Weights of a small GPT-style language model, trained from scratch on English Wikipedia.
Architecture: LayerNorm before each block, rotary positions, no biases in attention or MLP, untied embeddings, normalized queries and keys, capped logits.
Each number is 128 + 32 x the weight over the matrix's rms, rounded and kept within 0 to 255. Layers, rows and columns count from 0.

# layer 5 MLP down (transposed), 2240x448, rms 0.101, rows 738-790, columns 256-319
[[182  73 158 149 142 113 133 174  82  82 109 113  82  92  99 122 128 150 131  87 178  94 174 118  73 155  88  84 114 128 108 104 163 112 161  95  99 178 110 191 127 106 167  61  93 135 107 103 119 134 118 119  88 137  96 148 200  29 130 167 170 122 163 104]
 [112 137 137 142 112 122 105 128 129 176  99 154  82 123 100 138 129 100 111  99 126 125 158 117 193 111 180 185 216 149  72 143 112 124 169 111  94 129 129 103 102 154 153 158 119 146  63 150 173 110  95 111 147 153  71 115 138 100 121 134 108  97 164 128]
 [103 142 117 144 149 147 113 127 110  63 134 143 117  91 141 135 146 155 107 108 103 113 130 119 129  78 112 138 125 135  86  80 136 108 175  99 156 137 141 119 121 144 144 130 108 131 178 117 158 152 161 155 120 167 113 141 125 139 190 103 105 108 118 156]
 [144 167  98 159  86 107  92  72 132  27  97 111 134 156  91  75  71  86 137 114 153 129  84 180  88 106 147  99 118  78 198 171  56 165 170  97 120 113 166  77 127 155 160 192 135  97 118 123  95 103 106  95 180 126 179 119 124 151  76 114  87 138 166 149]
 [160 138 137  94 125  72 153 120 124 119 154  95 106 103 106  89 109 123 122 111 140 125 110 131 160 133 106 149 155 152 146  97 176 142 118 207  45 206  83 149  75 155 160 175 174 148 212 164  99 122 161 125  87 126  95  81  66 107 102 127 102 139 125 182]
 [183 163 152 139 100  87 137  87  65 174 152 133  97  87 124 146 121 139 144 116 160 177 141  96 136  62 167 186 132 107 122 152 126 162 140 145 137 184  67 103 123 122 204 179 121 135  94 184 229 171 182 164  97 144 124  69 149 113 106 108 143 130 123 152]
 [142 164 159 120 140 169 107  73 123 123 129 141 191 110 137 117 147 131  90 159 114  40 112 132  69 106  82  87 117 147 133 138  95 131 123 130 153 104 162 173 128 124 182 128  73 120  75 101 141 162 143 155 164 133 176  97 133 131  93 148  86  90 139 135]
 [102  82 152 140 137 156  96 124  61 118 131 129  52  90 129  82  91 119 139 144  92 109 107 150 174 155 160 116 136 172  78 151 146 148 177 132 139 157 137  41 137 120 135 120 131 178 127 130 143 120 168 153 123 112 102 168 160 109 126 125  66 109 114 171]
 [ 80 149 100 164  89 124 100 145 161 108 135 103 146 182 122 125 191 193 105 166 178  99  92 172 118 162 128 124  84 107 179 194 161  94 120 168  76 146 160 153 144 157 102  30  80  79 137 116  62 133 101 112  84 108 143 149 114 116 125 130  78 147 196 107]
 [155 182 114 126 175 135 194 107 113 135 113 101 172 135 107 158 159  97  71 158 101 149 137 110 177 124  83 122 140 125  84 164  81 136 125 127 155  88 121  98 121 128 121 181 151 130  82 130 139 115  84 140 142  97 123 145 136  96 117 124 159 137 100  95]
 [ 46 111 163 128 134 135 104 128  85  84 148 111  90 144 100 104 156 114 155 138  48 163 143  50  85 150 104 111 104  55  45  72 147 103 154 182  81 146 103 188 203 164 132 180 139  95 215 110  92 150 137 124 150 126 111 150 125 141 153 175  97 117 155 133]
 [133 125 148 125  86 156 124 148 104 112 119  87 153 117 126 169 112  86 152 109  82 101  96 134 122 159 145  90 103 113  89  88 159 116 100 119 103  96 161 163 148 166 136 144 129  53 130 177 160 170 116 174 136 127 153 156 131 155 152 170 121 102 140 119]
 [109 126 166 171 145 109  70 156  80 119 138 110  88 103 134 110 111 187 140 152  28 189  91 131  95  98 131  83  99 105 166  69 137 139 141 167  96 115 139 131 123 111 220 132  70 178  55  99 141  90 113  70 171 165 107 133 134 153  59  74 122 189  63 105]
 [ 91 154 116 121 134 149 164 162 114 121 143 102 152 186 133 109 174 137 150 148 118 159 102 125 109 118 131 112 100 112 155 138 148 144 106  98 152 106 124 145 131 128 114 137 140 107 155  94 140  90  93 109 115 106 157 139 111 162 116 128 162  82 128 158]
 [131 132 119 149 114 162 173 131  56 141 150 163 147 108 104 140 108  58  47 126 183 116 122 107  84 107 177 141  68 158 137 128 126 109 171 119  78 131 132 156 119 136  75 136 114  90 150 103 108 124  74 203 134 103 120 163  78 186 122  82 155 132 165 123]
 [154  97 148 122 131 110 127 150 127 158 133 114 146 122 136 106 123 104 147 153 153 124 116 172 134 168  88 123 140 112 142 121 150 109 105  92 129 142  95 127 139 118 159 160 136 109  85 135 141 135 123 119 107 155 109 142  97 119 120 113 108 152 140 117]
 [134 152 165 150 135 113 186 132 130 126 175 145 129  99 144 168 171 109 129 137 122 149 134 183  98 101  79 118  63 201 110 179 172 113 141 102 120 136 185 153 126  76 132 188 118 178 239 141 151 135 126 117 134 165 130 114 100 169 136  88 122 128 142  91]
 [ 63 161  89 151 178 148 101 167 141 145 146 157 203 139 127 120 173 121 179 147 102 134 149 147 122 110 158 101 156 136 117 153 110 146  87 152 146 118 112 132 185 148 129 125 133 124 142 163 108 125 123 106 137  89 154 134 124 148 127 166 133 166 127  92]
 [107  90  94 156 144 154 125  91 168 153 201 146 168 136 181 124 135 159 113 103 139 122 115 177  99 162  88 132 127 121 100 112 113 143 159  57 144 119 124 150 172 155 135 119 120 127 123 113 112 180  96 106 114 130 115 199 123 112 158 192 157 120  67 148]
 [130 208 137 124  92 139  50 143 161 112 129 217 101 124 166 108 146 111 114 131 140 186 103 138 100 125 118 155 138 161 127 122 170 112 130 104 131 111 137  95 110 129 150 105 166 145  68 126  98  53 136  76 167 115 176 160 143  23 109 165  96 156 144  78]
 [128 167 117 113 102 129 147 163 134 135 130 121 101 128 129 129 139 172 180 137 168 155 142 128 184 136 110  93 142  99 119 117 116 173 163 149 183 137 104 182 164 109  88 164 164 151 192 140  39  93 128 157  95 134 110 156 140 158 184 118 134 184 169 146]
 [149 122 152 122 165  74 110 186 122 131  67  83 115  14 154 149 139 165 128  91  90 149 136 107 124  91 183 152  37 174 117 155 105  92  94 129 106  68 119 126 116 143 169  53 165 110  84 133  69 145 114 213  96  95 164  70 204 102 138 126 104 136  93 189]
 [ 41 151  84 150 167 149  89 100 125 167 118 108 141 103 125 143  99 165 146 117 105  98 150 171 114 117  84  89  74 134 118 108 137 115 156 197  84 122  97  81  82 172 104 160 131 108 135 126 170  78 172 157 176 145 125 155 109 204 139 158  48 108 103 137]
 [158 155  35  83 151 146  91 118  99 133 110  97 133  68 146 142  72 141 173 131 111 157  86 128 165 164 137 138  96 153 141 160 171 129  88 149  87 149 171 171 110 154 126 110  94 130 181 128  91  67 141  85  61  91 114 118  90  87 207 123 111 103 155 171]
 [135 119 109 111 185 114 184 145 151 142 104 129 156 108  99 134 111  79 109 155 117 129 143 139 134 147 131  95 119 131 168 127 136 147 153 134 126 167 151 126  69 116 142 100 144 112 120 116 143 116 109 154 164 182 110  98 121 125 120 150 116 138 123 123]
 [115 135 164 167  95 118 143 137 149 166 115 179 120 144 117 108 104 180 119 101  95 199 105  67  93 150  99 109 114 110 101 124 182  69 124 127 120 121  73 134 123 156 173 133 126  93 113 118  87 164 203 115 151  96  98 101 129 136 153 149 142 152 150 114]
 [139 141 108 144 111 103 117 126 139 167 194 129  50  87  90 198 179 167 147 136  85 137 159 158 121  79 137 127 157 132  68 159 164 105 149 188 126  95 118  81 188  80 153  50 197 114  16 155 138 106  85 128 169 123  75 170 117 124 158 102 134 121 142 136]
 [101 114 123 142 126 126 146  86 116 108 106 104 163  84 157 103 149  80 136 142 133  73 134 127 112 134 129 148 159 105 132 158 111  60 115 125 164 101 175 133 118 125 106 108 159 137  53 138 208 124  80 167 167 115 107 129  88 132 101  82 125 170 129  78]
 [109 142  94 177 172 115 105 110  76 172  90 157  87 169 105 146  86 105 126 105  97 116  84 113 129 134  94 135 110 142 127 148 116 103 106 134 100  71 120 176  95 105 147 111  96 200 110 103 145 107 140 132 173 126 134 124  96 116 172  80 176 124 111 154]
 [107 177 138 146 171  62  84 178 108  79 165 100 199 160 129 126 101 175 113 150 113 126 110 145 173 174 117 155  74 149 154 166 101 101 124 145 161 157 144 113 127 120 148 147  98 150 156 125 138  77  68  97 155 138 110  75  97 151 149 133 164 127 143 173]
 [ 80 134 139 156 150  72 178 146  89 112 197 153 201 139 120 105 119 173 106 177 112 120 128 159 123 126 140 149 114  93  95 131 164  88 157 142 167 161 126 158  94 123  88 141 148 139 191 139 109  89 118 110  75 117 145 118  96 150 176 153 122 110  89  90]
 [149 140 155 117 141 135 159 215  80 210 130 197 164 107 152 156 101 158 145 115  94 115  72 127 153 128  84 131 125  63 128 140 143  85 107 102 115 153 173 139 187 143 165 101  40  90 145 157  74 180 154 142  97  93 125 133 172 134  76 117 116 155 147 164]
 [ 57 151  92 145 184 106 114 103 158 142 108 140 108 135 139 121 130 166 137  95 130 134  86 157 116 129 133  82 133 116  63 107 131 140  69  96 112 103 155 145 123  80 156 144 139  63 183 164 150 122 147 164 112 101 137 121 180  68  90 112 116 106  87 143]
 [ 91 162 100 137  86 110 110 170 153 151 119 147 134 124 151 132 138 139 133 129 118 126 156 134 134 144 136 149 105 143 142 101 161 159  54 108 196 114 124 143 153 132 178 155 127 154 198 114  95 124 105 127  77  95  77 116 145 140 103 106 116 102  70 146]
 [ 87  99 132 108 115 141 141  92  88 107 177 149 169 174 166 122  92 107 160 111 197 156 134 157 138 153 104  85 104 123 129 155 155 129 138 132 153 145  44 120 155 150 145 130  96 157 164 131 116 160 174 118 158 102 102  92 133 103 131 179 157  56 163  75]
 [119  97 140 170 128 126 181 109  99 153  66 176 117 195  82 126  88 152  71  73 145 118 103 131 129  78 165 136 126 145 145 102 108  61  92 158 173 142 153 159 157 220 114 120 142 180 151 139  81 146 120 114 148 137  77 154 151 111 128 142  99 156 101 160]
 [ 99 167 133 151 118 161 153 122 126 148 138  76 172 173 151 122 125  97  87  93 141 140 135  85  72 131 115  81 193 123  59 162 190 182  93  99 113 158  40 106 128 133 107  79 147 140 155 134 101 138 151 182  77 164 152 144 165 133  77 101 147  82 110 149]
 [107 123 118 143  85 142 147 149 121 141 115 136 121 134 110 162 113 117 122 110 130 139 152 115 138 115 100 124 177 123 122 106 121 156 104 143 125  86 116 110 126 137 130 123 118 147 129 121 115 152 129  91 127 109 102 120 132 129  89 179 152 118 133  92]
 [ 68 169 165 116  94 100 151 134 158 168 149 150 134 124  93  81  95 114 151 110 166 113 100 196 154  64 130 115 133  83 122 157 111 143  80 182 131  81 144 206 136 191  74 122 119 153 180  75  94 106 158 147 135 166  96 105 159 169  91  81 139 162  89 102]
 [110 154 104 118  98 100 126 130 148 114 124 107 134 164 150  64  76 155 102 121  72 160 135 113 180 160 169 129 141 148  99 156  62 142 139 121  54  95 157 133 120 134 122  59 129 152 121 176 112  98  78 126  96 133 120 135 177  94 131  99  92 134 136 139]
 [ 65 116 152 101 116 115  53 112 134 149 171 117 116 121 146  75 153  96 126 167  91 113 173  68 168  87 146 103 127 136  99 167 116 161 129  83 119  81 121 116 138 104 166  89  92 154 141 169 163  83 154 140  95  88 149  75  86 162 110 172 164 115 150 102]
 [ 92 185 144 128 163 166 112 138 128  87 121  55 164  74 136 137 102 168 154 127 158 174 113 138 190  96 130 128 131 145  96 124 144 156  70  99 123 136 131  65 147 115  81  88 147 165 122 154 133 186 119  80  78  40 149 104 135 230  89 112  84  40 134 145]
 [ 85 103 116 122 121 111 148 158 126 115 145 119 184 145 132  79 139  99 138 141 138  89 164 111 196  63 125  99 124 133 114 121 163 134 131  82  84 108 155 132 141 168 120 108 109 112 107 110 154 188 171 170 131 109 128 100 123  88 136  82 155 170 160 105]
 [160 198 119 129 107 126 155 171 112  78  22 153 136 148 144 123 143 138 170 138 161 140 140 119 150 117 102 117  71 174  66  87 182 158 162 193 210  72 106 185  80 120 176 194 102  25 133 108 160  90 198 101 114  89  90 102 139 124 127  70  22 123 189  85]
 [103 152  81 154  99 138 130 141 103 136 122 167  60 103 124 181 103  66 115 136 112 121 169  91  84 138 136 132 112  98  99 134 215 163 115 180 122  77  48 155 137 181 124 143 119 144 102 119  85  98 123 101 114 154 152 113 174 152 128 122 142 198 145 145]
 [127 126 135 104 127 116 155 153 108 144 127  80 134 159 108 104 132 200 150 100 108 147 120 108 120 118 117 109  85 116 178 136 110 143 179  91 158 137 130 116 151 149 106 118 132 172 115 160 130 103 102 126 120 140 144 109  92 132  96 158 103 121 119  82]
 [151 153 111 133 124 126 121  61 126 115 119  94 136 143 110 118 152  69 135  49 123 105 149 128 167  97 103 111 126 132  93  78  69 173 151 183 133 145 151 175 116  89 123 134 133 135 120 187 153 138  92  70  97 163 142 113 118 105 127 111 176 163 132 112]
 [ 70 192 105 129 228 161 136 207  93 141  86  94 151 116 203 100  72 139 158 144 146 175 125 114 170 140 155  96 145  91  87 119 144 187 172 186  83 139 164 159 137 142  63  82 117 129 172 117 122 170 148 105 111 181 139 161  91 149 115 163  70 143 148 125]
 [127 101 107 120  97 157 103 135 112 103  96 109 120 165 148 124 110 112 129 142 110 170 133 169  98  73  99 147 107 148 146 159  94 165 127 158  55  94 147 138  67 136 113 154 137 115 193  91 122 159 103 122 120 173  82 146 124 119 154  97 173 166 151  98]
 [139 123  99 140  81  64 160 153 158 107 132 156  98 124 122 109 164 174 112 117  68 115  85 147 149  50 127  82 161  99 238 110 115 164 171 111 148  78 171 134 154 141 151 171 150 118 229 140 158 102 104 108 121 112 116 146 168 135 148 158 147 153 120 130]
 [ 75 181 117  90 130  95  95 151  91  91  59 141 157 124 126 183 204 108  90 139 102  73 156 134 121 155 200 142 141 194 127 110 136  94 120  92 135 116 130  89  56 158 114 121 153 156 105  88 128 141 161 150 116 159  99 123 158 137  72 122 119 161  57 144]
 [140  84 142  91 118 160 143 116 109 114 170 139 156 143 169 173  76 129  77 178 209 124 107  98  92 152 100 130 121 144 125 178 184 175 190 142 111 188 155 111 162 175 156 133 145  82  41 147 148  90 126 232 106 107 149  88 156 128 167 140 111 135 196 106]
 [ 90 147 188  91 129 126 198  81 159  92 182 105  99 133  80 109 175 152 160  87 104 126 115 113 122  82  90 167 132 146 145  69 173 182 195 155 176 182 171 174  97 114 129  81  61  75  70 171 174 132 160 133 138 145 154 112 165 122 130 123 127 116  44 152]]
# layer 5 MLP up, 2240x448, rms 0.116, rows 739-790, columns 256-319
[[114 113 112  95 139 172 140 116 128 155 123 139  90 169 188 139 175 136 111 146 133 133 114 100 194 130 150 170 197 132  85 195 118 149 110 135 112  98 121 140 132 114 117 142 160  77 115  94 145 120 122 127 126 113  92 153  79  95 110 128 175 117 123 140]
 [159 167 133 134 123  84 123 182 144 148 124 139 148 125 116 150 144 107  75 121 135 138 120 103 168 139 142 135 117 181 148  81 131 113  94 159 165 145  87 134 148 129 143 104 136 178 156 165 118 126 123 111  82 140 111 162 132 130 177 109 140 109 145 137]
 [168  85 128  93 130  63  62  98 102 122 118 154 156  83 187 185 107 148  86 130  98 137 121 145 149 157 122  86  72 105 141  95 123 115 155 161 211 113 138  79  98 127 171  97 120  96 134 138 146 166 110  95  98 187 129  65 158 121 122  93  76  65 115  91]
 [146  86 167 163 133 200 134 104  84 128 133 139 147 135  48 102 182 148 138  92 105 110 144 129 132  79 119 127 124 119 133 149 104 143 126  87 115 141 146 178 183 141 138 133 178 110 117 109  79 156 137  90 177 136 172 108 130 103  96  70 134 100 167 165]
 [159 148 128 154 163 146 106 158 135  76 114 120 131 122  98 119 121 157 173 179 134 132 143  89 120 111 169 149 151 111 157 115 133  83 168  45  96 180 142 133 161 161 107 129 120 141 126 147 174 129 159  94  98 130 118  87 136  80 171 190 201 104 153 177]
 [145 118 110 137 148 106 175 132 119 140 175 106  79 142 119 128 135 119 164 108  96 121 107 138 120 119 195 127 144 142 161 187  78 144 184  80 155 159 137  68 127 134 110 132  92  64 139  85  93 102 129 147 121 195 127  96 146 133 119 147 132 128 102 133]
 [172 115  65 101 119 131 150 115 161 115 105 104 121 143 160 144 111 170 166 140 106 139 107 127 102  98 114 138  91 127 141 109 135 137 144 148 167 156  48 118 117 114 130  80  60 162 148 131 112 131 187 141 139 123 143 107  80 148 179 155 161 192 177 116]
 [174 105 107 135  67  83 188  76  69 140 165  91 134 117 148 123 116 120 122 118 185 186 116 126 103 140 147 108 137 165 118 111  62 143 130 185 149 136 109 109 119 138  82 205 100 167  65  99 152 129 123  92  57 122  66  60 106 130 145 111 162  82  99 153]
 [157 101  71 134  80 157 134  63 105 108 135  94  84  94 140  73 109  93 140 113  89 139  27 150 148 145 157 155  97 135 142 182 121 119 133 123 122 189 109 149 125 130 152 162 129 140 174 108 101  99 134 160 173 169  83 126 121 112 136 141  83 158 139 152]
 [ 94 118 152  86 147 160 114 116  61  99  43 112 139  96 101 100 180 156 159  75 150 136 132 132 180 152 150  92 125 136 147 127 115 110 141 142 124 138 149 136  98  97 121 128 208  45 111  91 150 113  89 215  71 151 119 143 148 103 175  93 129 101 162 133]
 [141 123 104 123 138 103 131 127  83  98 119 191 145 147 137 136 130  78  83 147 122  75 172  98 138 178 105 160 162  66 166 179 101  76 113 143 118 151 157 170 135 112 151 120  67 162 204 124 132  78 158  92  97 137 104 126 121  92 101  97 156 129  94 174]
 [118 120 122 216 124 118  72 103 117 139 139 103 112 139 101 187 152 169 181 179 125 178 140 167 120 125 111  79 120 117 165 128 168 122 108 158  94  42 160 169 115 141 127 143 159 111 145  45  97 130 110 104 124 111  76 167 121 123 169  98 156 161 114  62]
 [140 113 122 134  83 144 149 108 116 113  67 105 124  98 140 125 131 123 118 131 126 103 122 178 121 152  98 109 108 121 113 104  97 128 136 118 161 130 147 134  75 111 104 137 108 141 153 170 160 130 122 156 131 111 110 138 159 116 189 151 139  95 170  72]
 [134 122  68 155 109  76 138 134  74 111 127  93 169 145 145 147  55 134 151 117 199  79 119 129 118 148 166 150 127  92 182 125 125 104 156 111 195 135  81 147 126  81 142 168  98 153  65  89  80 188 178 161 135 118 124 142 117 130 155  98 103 135 158 138]
 [156 139 127 133 147 150 149 126 120 123 131 144 128  81 124 147 152 153 126 130 119 125 132  92 184 172 129 142 110 171 135 151 143 112 127 132 110 129 133 142 114 128 151 145  98 124 140 156 161 136 123 137 133 152 163 113 103 136 117 146 168 100 132  97]
 [155 143  75 181 148 117 152  77 186 137 191 117 154 138 135  95 127 113  86  85  94 153 142 179 165 131 181 133 109 135  75 128 160  99 105  85 114  81 150 109  31 141 200 153  90 167 136 120 142  81 100 168 106  65 162 123  99  95 198 111  93 139 120 142]
 [123 155 138 160 161 120 189 115 145 139 101 174  75 116 141 136  61 161 110 120 122  85 224 151  82 200 126 137 119 163 125 162 146  66 131 114 155 160  71 121 119 193 112 139 131 126 136 131 170 127 118 122 159  83 131  30 144 113  65 133 121 116 150 173]
 [ 94 105  68 165  84 146 140 183 165 113  70  96 133 163 125 205 134 118 152 106 156 152  98 125 191 129 123 126 114 184  71 113 135 119 148 115 131  97 138  78 196 118  80 120 117 113 178 183  99  92 118 197 131 114  71 108 140 143 115 140 187  77 180 125]
 [112 109  72 119  94 175 123 107 227 180 169  91  95 129 105 165 232 147 126  63 112 191 197 116 132  98  91 131  57 135 159 138 154 132 135 178 140  28 124 114 130  79 130 131 161 157 146 167 166 180 102 116  84  75 146 117 111 142 141 161  94 136 137 119]
 [122 132 131  89 173 108 140 114 160  95  99 103 143 113 165 147 115 109 114 137 151 116 165  95 135  97 115 120 123 152 169  97 106 106 164  98 154 147 161 160 113 164 116 114 149 167 112 134 139 129 117 101  92 163 178 109  94  85 149 112 139  87 132 146]
 [153 135 158  96 168 129 140 146 131 146  90  41 120 111 168 168  89  69 104 147 157 159  74 133 163 104  97 177  82 142 130 156 167 118  65 120 136 142  87  93 126 134 118 129 198 126 115 143 129 155 124 125  83 126 114 155 213 113 128 156 125 176 176 167]
 [ 94 155 155 159  83 132 116 131 124 160 106 115  98 111 152 139 147 141 114 143 161 157 123 150 135 146 190 148 155 109 149 152 147  95 190 111  95 191 132 194 165  96 113 159 163 139  99 138 103 111 124 130 104  59 167  76 158 166 119 118 147 172  96 162]
 [107 170 132 151 172 139 130 149 163 161 145 153  77 129  97 134  57 159 114 139  97 121 171 141 106 146 122 168 137 171 109 141 182  74 108 158  81 124 119  99 180 102 130  98 136 193  95 101 151 138 130 177 108 135 104 129 126  96 118 169 146 105 119 183]
 [148 198 140 125 101  63 113 144 174 109 162 114 168 140 128 124 150 133 154 173 119  86 113 121 119 110 133 170 118  82 134  76 145 150 119 114 195 100 101 113 136 110 133 137 119 121 152  97 133 112 131 148 125 100 100 132 162 136 166 137 118  93 107 136]
 [110 128 123 124 105 146 105 163 128 176 109  74  89 114  72 138 161 111 133 147  91 116 141 139 116 139 168 145  70 110  99  69 113 100 114  61 145 178 150 136 144 102 111 148 153  82 158 129 171  92 134 180 141 108 135 172 159 124 100 157 178  69  99 132]
 [104 143 115 125 192 152 140 199 159 135  61 102  70 155 104 177  71 112 115 152 178 166 184 123 123 169 119  59 128 116 133 156 120 125 142 139 113  92  79  70 128 146 108 139 116  65 132 139 126  80 120  70 144 221  98 162 125 100 129 104 148  80  78 162]
 [171  91 120 130  40  85  90 102 125 172 158 168 100 168 199  90 167 145 131 126 138  76 164  93  80 207  96 124 107 150 126 165 130 108 108  93 106 138 146  92 110 100 121 116 162  96 121 123 112 145  95  95 173 126 127 130 141 116 100  86 126 119 108 120]
 [141 142  99 105 168 110  94 130  45 113 132 126  93 168 111 120 151 144 116  94 146 146 176  96 180 100  86 144  74 106 148 148 117 117 118 153 126 119 178 145 134 117 127 170  74 136 174 135 132 227 122 120 116 149  91 161 169 130 184 135 168 166 191  90]
 [190 119 125 111 109 106 109 117 145 104 129 100 176 119 116 141  93 146 147 153 103  83  96 151 150  99 167 126  92 120 137 100 112  82  88 163 117 155  76 133 144 124 179 153 167 168  96 141 114 179 151 128 101 126 123 164 121 129 100 116 115 130 100 136]
 [196  87 125 120 156 111 109  90  78 102 150 149  68 181 118 139 137 122  57  73 100 167 135 116 117 122 116 148 154 111  96 106 160 148 156 171 103 125 176 106 143 117 115 126  92 155 164 101 182 166 114 118 133 110  88  55 101 189 163  89 142 128 120 102]
 [144 103 129 156 128 139  97 166 152 129 134 107 107 108  69 123  64  96 152 136 137 115 138 156 106 145 143  92 131 161  91 150 112 124 173 147 120 154 207 134 124 119 138 138  92  74 147  81  75 170  61  90  82  84 162  90 131 125 129 110 171 126 105  80]
 [171  87 123 119 109 138 101 121 120  84 172 151 148 175 179 159  80 120 182 139 163 106 187 121 146 117 104 103  90 128  97 119  42 140 128 115 152 156  93 113  98 182 147 109  53 137 165 130 141 116 147 135  86 118 173  94 104  91 165 132 173 163 157 140]
 [161 125 139 115 152 122 143 130 138 111 148 134 125 117 109 140 148  94 118 141 105 176 109 136 146 141 106  97 103 197 169 122 128  81 130 156 137 100  54 113 128 136 131  90 163  87 131 146 132 136 135 120 139 126 136  59 139 150 119 174 144 155 115 114]
 [122 115 135 179 132  79 110 202 156 143 130 116 122 109 108 177 144 102 128  94 115 179  98  89 164  97 153 111  90 113 123  78  81 132 159 128  89 161 120  93 155 135  96 119  90 159 105 113 161 114 155  69  82 194 106  97 114 123 162 108 178  94  56 152]
 [119 146  96  89 127 167 145  62 153 102 125 129 141 138 126 130 102 190 126 145 135  94 133  96 151 186 133 141  86 141 148 159  84 196  95 144 117 147 126 131  84 119 126 114 110 128 146 176 101 126 155 164 113 107  96 125  76 142 178 152 162 177 137 200]
 [198 105 172 133  93  98 119 132 103 114 109 105 104 145 158 151  50 106 147 125  74 131 144  86 117 128 118 161 144 154 145 120  77 161 152  88 144  77 156  99 218 170 117 145 130  48  94 103 110 148  83  92 172 173  79 107   1 160 142 121 129 153 121 158]
 [107 126 169 126 144 106 118 115 135 152 157 126 141  85 182 138 124 117 135 120 173 132 119 166 153 121 135 143 117 125 114 135 114 114 135 123 101 126 124 137 140 116 154 120 136 110 100 106 117 139  97 134 132 129  93 116 112 105 133 146 121 117 141 100]
 [178 136 170 107  64 111 105  89 187 140 132 139  76 118 189 138 127 150 140 177  84 100 129 188  88 192 166 129  79 144 153 111 132 117  94 110 139  82 124 105 126 147 139 109  91 124 131 115 110 151 136 131 105 142 116 123  48 126 157 101 119 109 171 143]
 [107 103  94 148  94 142  98 113 121  65 161 116  73 159 117 163 135  91 194 107 162 100 114 141  99  91  98 125 141 204 162 155  58 187 136  66 124 150  21 177  89 136 123 119 139  69 162 192 111  94 226 110 104 177 189  63 148 160 136 155  56 169 154 132]
 [110 197  82 109  80  68 125 146 115 120 161 135 154 110  75 116 174 108  81  95 127 100 109  61 103 108 149 146 151  89 144 156 128  53 142 114 112 161  92 130 147  97  77 139 126 138 150 109 129 100 121 183 156 150 153  79 181 232 138 162 189  91 144 150]
 [ 90 122 119 103 107 215 141  87 111  93 162  95 145 145 162 123 116 123 108 136 149  86 134 121 152 131 139 123 161 125 145 148 196 162 134 147 119 163 157  95 145 148 114 140 118  80 101 149 102 136 109 122  95 145 206 135  65 175 129 170 173 102 165  97]
 [ 92 134  89 151 118 129  72 157 154 113 115 173 135 158 156  93 146 176  55 108  56 100 166 148 103 133 121  79 109 138  80 140 125 135 152 164 121 216 148 151 111  92 152  84 170 128 107 128 131 140 156 145 115 125 117  69 143 104 110 148 121 185 151 180]
 [190 108 200  64 169 149  92  87 141 128  84 166 150 122 133 115 101 154 197 136  71 107  81 181 101 116 168 139 102 152  80 125 173 100 187 139 147 105 133 138 137 112 147 172 122  90 137 110 163 135 115  94  95  78 173 121  99 192 150  50 163 144 111  83]
 [120 212 140 112 127 136  94 161  81 143  54 113 134 142 102 147 157 204 199 166 145 117 106 127 158 176  92 146 111 153 138 121  89 110  91 154 168 115 127 118 138 216 109  74 119 171  91  99 217 123 143  92 171 116 136  75 135  81 142 125 120 122 162  94]
 [142 169 108 102  73 145 109  93  88 112 136 138 109 133 137  77 187  91 154 122 180 107 156 124 143  98 122 173  99 170  83 116 125 137 168 155  61 156  98  73  51 155 111 121 128 139 116 121  64 147 112  99  99  88 171 128  75 189 134 141 100  82 165 157]
 [165 186 140 103  83 156 190 131 144 129 106 149 190  70  75 131 112 113 130 122 162 132 105 130 114 120 142 133 101 148  74 161  93 143 136 111 149 107  87 119  77 128 139 108 129 125 171 120 117 117 123 122 152 142 145 139 147 113 169 129 186  90 111 150]
 [118 135 114 109 138 109  96 116 120  89  95 165  85 152 126 117 136 129 145 105 141 146 130 119 118 215 139  89 134  70  82 166  94 125  85 183 112  91 122 116 176 142 172 172 131 113 164 163 102  67 205 137 107 160 144 130 150 168 178 157  85 105 141 147]
 [113 102 103 182 109 103 162 111  98 140 121 126 143 144  60  87 138 131 178 191 119 169 115 180 159 167 101 117  86 166  87 115 162 122 110 129 178 134 109 134  90 113 112 132  80 122 100 134  80 107  99  90 124 106 142 134  99 169 142 183  78 124 148 137]
 [ 98 104  84  66 122 100 146 133  63 112 139 148 125 155  86 111 159 169 124 132  94 161 140 163 157 196 136 129 172 210 194  81 151 104 129 148 145 182 126 121 122 149 109  92 153  88 101 176  93 118 144  90 100 123 152 136 134 138  96  96 188  95 111  90]
 [131  99  62 140 171 138  67 149 132  90 134  94  87 103 116 133 137 132 109 138 133 152 110  94  26 157 130 111  81 151 149  76  62 109 116 185 115 112  82  95  67 121 158 162 133 159 113  71 132 165 128 173  72 137 118 118 135 210  91 189 196  61 111  74]
 [189  97 159 149 137 132  60  54 113 166 187 197 145  74  72  68 191  33 215 103 165  83 132  97 131  51  94 113 131 123 173  46 138 142 184 185 200  92 118  90 111 102 169 131 140  92 118  90 112 125 143  90 111  97 166 172 126 109 166 137 159 142 127  97]
 [156 145 163  90 110 136 123 122 133 139 100 171  87 176 204 138 197 143 126 118 147 140 116 138  70 152 186 207 125 163 145 185 170 119  75 160 152 131 124 104 167 161 147 120 148 120  49 100 139 134 126 130  82 131 167 124 147  91 179 126 130 143 139 164]]